{"num_hidden_layers": 11, "hidden_size": 160, "num_attention_heads": 5, "num_key_value_heads": 5, "head_dim": 32, "intermediate_size": 512, "vocab_size": 2205, "hidden_act": "swiglu", "norm": "rmsnorm", "norm_place": "pre", "norm_eps": 1e-05, "positions": "rope", "rope_theta": 10000.0, "rope_fraction": 1.0, "qk_norm": false, "attn_scale": 0.177, "bias": "none", "tie_word_embeddings": false, "parallel_block": false, "init": "normal", "init_std_qkv": 0.0395, "init_std_o": 0.0, "init_std_up": 0.0395, "init_std_down": 0.0, "optimizer": "muon_variant", "learning_rate": 0.00594, "lr_mult_qkv": 0.5, "lr_mult_o": 4.0, "beta1": 0.93, "lr_head": 0.00519, "max_grad_norm": 1.0, "warmup_steps": 200, "schedule": "wsd", "decay_fraction": 0.845, "decay_shape": "linear", "final_lr_fraction": 0.05, "batch_tokens": 32768, "max_seq_len": 256, "doc_mask": true, "train_tokens": 270300000, "max_steps": 8249, "dataset": "wikipedia_en"}
Each number is 200 + 20 x the weight over its row's rms, rounded and kept within 0 to 999. Layers, rows and columns count from 0. The size before them is the row's rms in percent of the matrix's.

# layer 6 MLP down, 160x512, rms 0.0603, rows 100-159, columns 320-383
094,205,180,188,172,194,226,200,214,188,142,204,155,196,178,236,197,180,208,217,228,215,202,195,203,223,185,199,215,170,197,191,170,173,233,173,177,202,187,203,164,167,186,169,165,200,226,234,188,197,182,201,226,187,199,201,214,184,215,231,207,238,253,197,198
101,215,223,216,194,183,177,190,206,215,213,186,221,219,210,188,174,187,188,198,185,216,155,208,192,212,228,202,233,220,179,195,186,203,207,195,224,201,171,196,167,222,189,198,187,203,212,228,199,177,186,197,217,184,203,177,168,175,218,195,211,175,197,201,198
100,189,200,224,188,188,212,199,204,216,201,194,181,172,223,169,152,227,210,245,233,219,193,216,197,171,198,208,216,235,185,191,178,221,173,198,187,208,204,195,204,222,192,202,231,189,209,175,239,186,222,245,219,191,198,219,204,217,200,209,172,232,209,237,229
096,176,189,188,184,201,233,192,213,160,214,200,199,217,241,175,210,218,214,225,197,163,231,197,222,229,163,223,204,218,202,224,170,223,225,162,193,173,227,196,201,189,211,198,208,184,193,185,213,213,216,190,216,174,228,217,190,167,200,206,180,180,205,189,176
099,184,212,223,201,180,178,186,201,216,180,183,224,201,202,195,220,189,170,227,179,256,221,210,175,187,184,202,191,217,221,215,191,202,164,191,193,204,179,203,221,219,187,170,212,196,207,199,199,215,217,192,183,231,224,190,186,226,195,170,228,186,238,193,195
105,218,191,198,194,249,189,221,187,174,208,190,201,227,181,236,249,174,253,242,182,206,190,167,166,212,195,230,185,192,241,213,225,185,226,185,182,194,187,224,193,187,179,227,230,198,180,216,170,174,220,187,181,226,183,193,209,198,220,200,218,200,207,204,201
100,180,202,186,203,219,204,187,207,197,175,234,225,193,219,217,182,232,204,169,211,183,210,205,201,193,202,197,203,184,198,236,194,181,182,159,225,185,218,170,207,198,219,207,205,207,199,191,194,200,216,190,202,198,195,221,180,209,211,214,170,211,198,210,185
096,205,207,199,168,194,193,200,203,215,209,235,217,212,181,181,179,243,219,201,186,173,205,234,229,181,199,177,199,187,210,220,199,161,182,218,193,167,184,220,209,196,197,211,182,180,217,179,185,233,152,185,232,190,217,201,210,208,190,161,227,207,185,217,208
100,206,194,185,169,203,164,194,197,207,179,205,197,176,193,202,214,184,201,212,211,195,219,170,194,207,221,215,153,237,176,168,191,203,240,205,176,168,235,235,132,220,173,211,181,222,220,211,178,176,220,230,190,229,218,187,205,177,187,178,175,175,185,208,224
099,212,212,184,206,196,243,204,222,222,171,214,229,219,231,229,199,227,174,196,179,161,222,162,171,178,215,189,153,158,172,170,219,222,223,196,228,228,170,210,177,173,207,169,244,191,228,227,185,189,165,173,239,175,196,187,177,175,189,199,169,213,188,193,182
095,220,226,182,236,163,134,198,220,167,219,188,211,201,214,194,177,212,215,195,218,195,225,190,175,200,210,201,222,198,197,185,188,193,212,235,241,237,191,211,202,223,192,196,170,237,223,194,231,182,182,190,194,200,219,239,251,186,163,188,200,194,200,184,223
101,186,219,207,224,183,191,221,155,221,220,219,238,192,184,190,176,209,174,174,234,187,213,224,195,195,204,181,213,226,210,204,213,222,209,201,175,186,205,197,208,206,240,225,206,174,210,196,218,143,182,227,173,189,162,203,200,244,196,216,185,208,210,214,196
101,182,245,226,155,203,209,199,208,188,238,204,228,189,197,192,171,198,210,248,231,172,197,188,214,178,182,162,174,181,176,189,188,210,192,230,201,200,206,183,204,195,211,194,199,172,222,188,202,206,227,193,185,180,171,224,205,203,220,189,210,184,210,174,200
103,266,197,198,187,180,192,197,194,217,215,214,216,203,179,205,187,164,180,179,203,227,214,156,228,166,213,193,231,210,221,185,219,164,232,198,214,178,223,190,199,184,171,208,207,231,180,198,199,186,186,227,183,227,225,189,217,210,176,207,202,167,202,166,186
101,183,221,215,190,174,194,227,210,209,190,168,247,211,177,192,185,189,203,192,182,215,218,206,177,184,238,189,203,165,189,194,146,182,226,182,176,173,194,198,229,192,242,203,210,210,212,205,193,174,212,219,207,199,216,197,208,230,183,194,237,189,208,171,192
101,202,191,259,201,198,171,167,213,152,203,181,223,213,204,208,199,180,207,209,182,153,191,204,211,213,171,199,132,226,177,208,185,188,209,201,189,175,248,197,186,244,178,184,233,205,217,178,204,224,221,194,232,232,202,190,217,208,198,217,203,194,203,217,205
097,221,239,186,213,175,189,190,183,174,204,212,172,197,233,227,165,211,220,225,224,208,173,220,203,183,221,194,213,205,203,209,188,216,200,216,190,213,195,199,169,172,167,220,219,177,169,211,206,187,231,193,168,182,237,221,200,163,167,205,209,195,176,181,200
098,193,205,227,200,208,195,223,201,201,197,206,191,177,196,208,224,201,261,196,214,166,221,178,215,203,195,209,191,174,193,238,181,248,187,203,196,186,244,184,183,171,189,200,223,202,171,203,239,226,201,177,208,174,194,200,199,175,166,206,182,190,186,194,196
099,202,200,197,188,196,237,196,180,190,184,178,215,199,208,178,184,253,160,182,225,206,174,217,223,216,200,206,190,190,175,174,171,181,166,201,214,185,193,230,231,198,221,165,197,175,170,231,183,222,223,192,219,227,196,180,197,200,235,182,194,208,220,204,191
094,194,205,216,234,222,211,188,207,227,190,195,223,206,209,240,192,205,189,218,209,183,201,246,205,196,197,191,211,213,184,203,173,207,194,176,188,193,157,126,195,210,204,233,207,175,187,210,260,191,199,173,196,205,208,229,209,202,208,186,189,200,203,213,178
102,197,162,206,181,187,200,240,180,205,259,219,173,174,169,184,194,199,225,196,183,200,199,189,172,178,180,228,186,190,215,193,203,199,200,206,200,205,177,215,192,248,203,197,194,243,202,213,178,182,192,200,200,190,178,199,188,204,229,201,218,194,203,204,223
103,234,194,189,209,210,158,180,202,221,234,192,216,170,165,138,181,203,188,197,198,179,200,194,223,179,206,211,187,216,190,189,234,197,210,217,192,173,179,224,205,191,199,164,216,198,197,201,233,204,223,207,215,165,201,212,208,222,165,175,212,196,231,214,198
101,229,215,222,204,195,192,202,180,170,239,191,224,198,179,222,235,224,172,195,184,208,198,185,202,232,214,245,185,212,187,229,173,211,162,207,190,234,194,212,190,202,222,207,200,188,174,194,188,191,189,195,196,193,244,178,200,214,222,170,227,169,226,183,191
107,204,197,169,221,197,202,204,198,188,182,212,220,189,181,231,185,193,193,224,172,187,192,195,233,188,210,198,195,190,198,210,242,168,220,194,196,217,196,221,173,225,186,194,212,231,180,191,221,187,206,192,192,207,213,196,184,169,217,218,170,197,212,212,180
096,208,223,208,202,185,237,238,238,220,193,192,200,168,204,215,228,193,210,234,170,209,172,191,200,212,211,162,202,213,196,196,194,208,205,183,236,182,236,164,155,232,187,206,190,230,161,212,198,213,171,209,187,187,162,187,206,217,198,194,150,216,228,218,219
097,195,190,200,209,201,216,216,209,246,220,219,198,186,187,184,194,192,224,223,191,176,204,191,193,210,209,186,195,204,172,221,199,183,220,206,229,164,186,212,166,198,196,206,178,199,180,226,222,215,203,189,189,188,178,218,188,188,211,169,206,167,211,204,166
106,210,228,210,165,201,208,204,225,189,199,188,235,211,200,198,177,233,185,200,177,187,200,205,209,195,185,210,199,174,215,207,200,189,192,198,150,198,214,196,226,199,172,202,186,198,188,200,173,177,224,193,189,230,205,196,189,229,189,188,224,192,212,208,209
104,222,212,196,187,199,203,169,201,207,209,209,234,173,193,206,211,215,189,171,167,211,214,188,207,211,201,165,183,197,180,162,204,204,178,203,239,191,166,230,216,138,196,210,185,209,214,223,208,183,177,248,213,151,202,186,188,181,206,167,190,180,224,193,201
102,235,201,189,194,215,177,208,195,214,202,230,236,204,225,209,188,180,216,196,185,239,186,159,168,186,198,197,208,166,181,189,206,209,195,172,190,187,231,186,154,229,192,198,170,200,189,170,178,198,195,193,227,175,203,199,200,190,197,175,202,213,218,228,189
100,215,190,206,201,173,205,230,172,218,167,217,199,229,227,225,208,212,166,216,247,238,229,175,192,187,198,177,201,216,185,190,195,206,207,179,184,191,210,191,174,191,213,212,207,197,217,188,226,158,230,238,163,212,228,183,190,208,181,187,172,226,200,225,228
105,206,207,226,199,168,245,175,179,222,196,220,197,184,205,215,168,200,222,225,180,185,195,197,241,168,206,186,193,214,180,172,199,218,199,208,210,198,214,206,211,183,194,230,189,180,180,189,211,196,198,211,206,186,180,217,208,199,223,196,193,153,235,155,219
099,200,264,196,187,168,188,190,187,209,187,188,195,192,207,205,192,174,206,185,197,195,204,205,195,175,196,213,184,168,214,208,217,182,206,175,188,225,244,199,199,197,176,207,179,195,221,215,202,177,193,211,228,260,201,224,186,190,194,227,182,148,230,190,188
097,209,215,221,193,182,198,194,213,213,160,173,192,188,212,214,148,195,193,205,189,232,180,220,219,235,183,206,225,204,184,191,203,218,220,216,185,178,212,194,207,190,205,184,209,181,205,210,192,226,199,209,191,206,191,179,189,239,178,190,218,216,239,203,209
101,204,193,202,196,210,180,191,185,219,201,212,182,209,189,172,205,240,191,211,211,178,195,212,175,216,193,242,174,188,194,218,211,197,215,184,196,193,154,201,189,191,217,186,218,221,194,210,234,196,221,195,231,175,147,185,223,216,185,205,205,194,197,183,203
097,216,185,207,208,206,189,220,224,221,207,219,193,170,211,205,201,212,214,216,190,188,168,184,198,172,176,199,215,214,208,216,198,186,153,197,180,196,183,217,209,239,213,191,227,189,186,195,173,193,184,184,194,226,190,207,159,194,224,171,199,173,209,189,209
105,216,242,213,191,200,190,200,196,189,170,197,192,220,214,207,178,167,150,188,188,198,203,177,182,219,198,196,217,223,199,165,208,177,169,206,190,200,200,200,204,211,184,197,187,185,212,169,201,193,224,179,190,225,227,174,166,185,175,192,190,192,198,207,196
106,188,174,204,231,193,181,216,206,149,151,174,206,193,204,188,183,212,222,194,180,205,169,192,185,194,267,210,179,218,220,210,161,210,204,176,208,186,235,215,191,214,215,189,212,218,165,203,211,169,192,212,190,213,219,203,204,186,198,201,232,203,220,228,171
101,204,175,195,195,185,218,178,183,211,220,201,267,206,179,178,210,200,207,206,199,210,200,214,212,219,205,194,214,187,178,229,188,224,186,191,169,162,200,230,179,207,200,216,177,234,200,191,164,208,219,224,204,178,202,229,220,195,210,210,175,226,188,198,208
099,171,207,234,179,254,211,175,220,240,229,255,204,188,175,198,209,185,241,174,188,225,221,218,183,182,194,204,199,247,199,208,203,205,247,188,176,191,203,207,179,202,206,203,178,193,212,193,208,179,249,184,177,217,239,181,195,190,182,199,207,186,194,180,196
099,204,184,243,214,212,214,203,177,214,197,187,215,188,207,213,207,192,183,203,143,190,232,168,214,171,204,202,189,201,169,195,191,202,191,220,237,204,217,210,202,225,227,194,190,193,202,183,174,230,192,172,205,225,202,228,234,217,207,206,219,212,192,201,203
103,215,160,218,197,196,198,230,204,180,177,200,164,196,179,193,183,190,174,198,190,164,183,238,231,146,232,204,220,202,205,186,154,202,223,179,208,217,206,195,232,209,182,249,234,217,215,179,164,194,230,211,185,198,179,179,197,237,230,187,224,186,213,199,183
097,186,212,185,203,182,176,199,239,219,194,238,196,225,217,229,205,209,200,159,176,232,198,230,176,228,192,189,208,200,135,234,184,194,192,199,188,210,172,213,221,187,195,262,201,190,213,177,199,211,216,188,195,202,207,186,202,183,223,208,188,173,168,177,198
104,211,213,174,218,175,158,226,198,193,183,193,246,210,209,185,190,206,236,215,192,199,185,173,181,204,180,215,195,158,201,188,212,180,152,192,207,192,198,172,198,182,200,150,201,194,209,192,215,212,190,172,174,188,204,218,172,246,193,229,221,189,190,201,192
097,230,225,168,221,220,190,178,188,185,180,170,202,203,218,189,208,213,175,194,224,185,200,209,211,203,208,237,202,187,210,211,204,190,181,195,214,187,215,169,200,218,200,198,190,166,208,194,208,203,222,200,187,186,199,169,200,173,190,175,190,193,226,211,170
100,185,167,199,188,192,191,198,193,183,220,193,175,219,232,206,184,186,191,212,208,214,191,168,186,222,171,182,181,220,208,164,213,202,166,208,196,147,192,223,220,201,193,184,182,223,204,207,241,209,246,198,232,188,176,197,206,240,170,186,188,169,234,226,208
101,215,211,223,233,239,197,233,215,192,187,176,181,185,191,223,210,157,186,208,224,224,174,191,187,185,208,200,227,172,215,197,188,196,216,210,206,209,182,196,216,196,204,208,204,223,199,179,222,188,198,223,214,198,202,194,214,221,191,180,227,174,207,217,223
094,175,205,187,212,222,207,203,198,210,210,209,204,201,187,191,223,181,176,210,225,198,187,211,204,194,197,181,234,217,210,176,204,173,194,206,199,163,202,183,198,207,180,188,186,188,201,196,226,184,215,184,233,189,189,207,194,191,207,161,189,236,203,193,212
104,246,225,179,224,194,219,208,185,188,204,215,210,184,178,176,167,185,183,184,225,214,215,217,231,180,232,186,206,204,187,169,203,197,181,197,160,183,161,200,211,200,189,178,203,197,229,221,241,166,225,223,211,153,233,188,218,169,188,198,185,182,206,226,199
102,227,204,177,210,182,189,128,195,214,209,166,224,215,193,164,210,180,187,183,197,203,216,220,213,195,203,198,187,212,172,179,193,185,188,189,198,203,189,209,165,204,191,209,178,210,214,194,148,226,182,210,196,184,147,199,188,199,236,217,223,188,196,177,199
099,223,200,223,173,198,224,170,191,222,213,212,186,213,182,189,167,206,216,217,213,204,199,202,199,178,174,174,208,171,223,199,212,216,196,178,243,170,175,171,195,199,212,209,188,198,203,171,185,190,195,202,231,155,170,176,177,233,212,166,226,172,206,204,153
096,190,197,178,197,212,167,181,194,201,207,205,173,177,219,204,143,210,200,178,223,176,193,198,191,206,167,213,201,219,201,182,222,185,180,219,239,164,187,169,198,167,178,175,204,180,218,204,190,186,228,229,208,176,197,192,180,189,194,204,172,188,180,195,203
103,210,204,182,163,208,190,179,189,196,196,214,214,188,177,191,191,220,220,187,196,184,219,181,191,181,219,157,188,183,190,191,179,247,220,246,191,182,195,187,218,236,197,230,180,196,160,255,162,190,198,198,168,184,176,180,231,157,181,216,214,209,206,172,172
099,192,182,201,188,173,222,182,215,219,212,212,197,207,195,195,211,185,224,201,210,187,159,205,190,190,243,188,184,194,190,241,199,222,189,189,208,183,201,195,217,192,204,236,196,188,199,194,198,226,208,238,175,240,187,177,180,224,210,175,194,212,206,213,192
104,202,186,182,186,216,187,238,208,213,176,174,173,177,221,209,194,208,196,211,185,218,161,215,209,199,154,194,224,203,159,202,190,206,205,190,156,193,182,200,171,178,190,189,211,182,212,187,187,234,184,193,192,206,162,227,209,203,191,186,171,183,215,171,209
100,210,186,203,193,187,195,198,180,201,210,222,176,215,225,214,185,170,215,194,217,210,230,221,194,228,218,177,207,232,178,183,197,192,219,222,167,163,210,179,215,178,180,164,174,200,240,169,197,177,185,210,193,173,183,189,161,188,173,185,216,210,200,212,217
092,202,180,208,211,200,228,192,182,203,227,225,229,145,193,202,185,164,193,180,186,151,198,207,197,193,209,174,179,213,213,218,221,193,194,205,246,200,213,178,173,238,194,254,203,199,214,186,167,203,202,192,198,222,194,189,212,207,205,204,189,219,215,200,207
100,180,223,217,212,237,213,159,160,206,184,176,205,183,199,198,200,184,214,221,193,187,159,206,216,197,179,207,184,179,195,204,187,189,209,192,196,208,175,195,208,194,212,188,139,224,220,217,220,182,143,211,210,216,184,174,181,195,189,129,184,237,194,197,186
103,252,212,202,211,209,186,167,198,197,188,230,161,177,190,240,210,175,233,192,203,190,171,194,225,206,202,207,158,188,223,218,167,203,176,223,143,201,208,227,202,196,242,194,194,183,179,183,210,233,201,204,170,227,200,191,213,224,202,200,215,177,207,215,186
101,181,186,200,198,220,188,196,169,176,144,181,195,195,221,181,211,192,215,195,200,201,182,199,215,191,213,189,215,222,202,180,188,226,138,224,196,197,200,210,197,179,192,240,257,215,217,199,192,157,193,192,196,170,188,173,186,176,209,176,178,170,186,189,187
102,220,186,198,174,180,207,170,191,181,226,205,205,192,177,222,207,170,196,174,210,185,179,222,185,201,202,231,195,191,183,198,219,164,215,186,233,198,193,228,218,170,204,184,173,188,223,198,186,190,199,201,186,187,222,200,206,212,156,217,181,234,195,183,222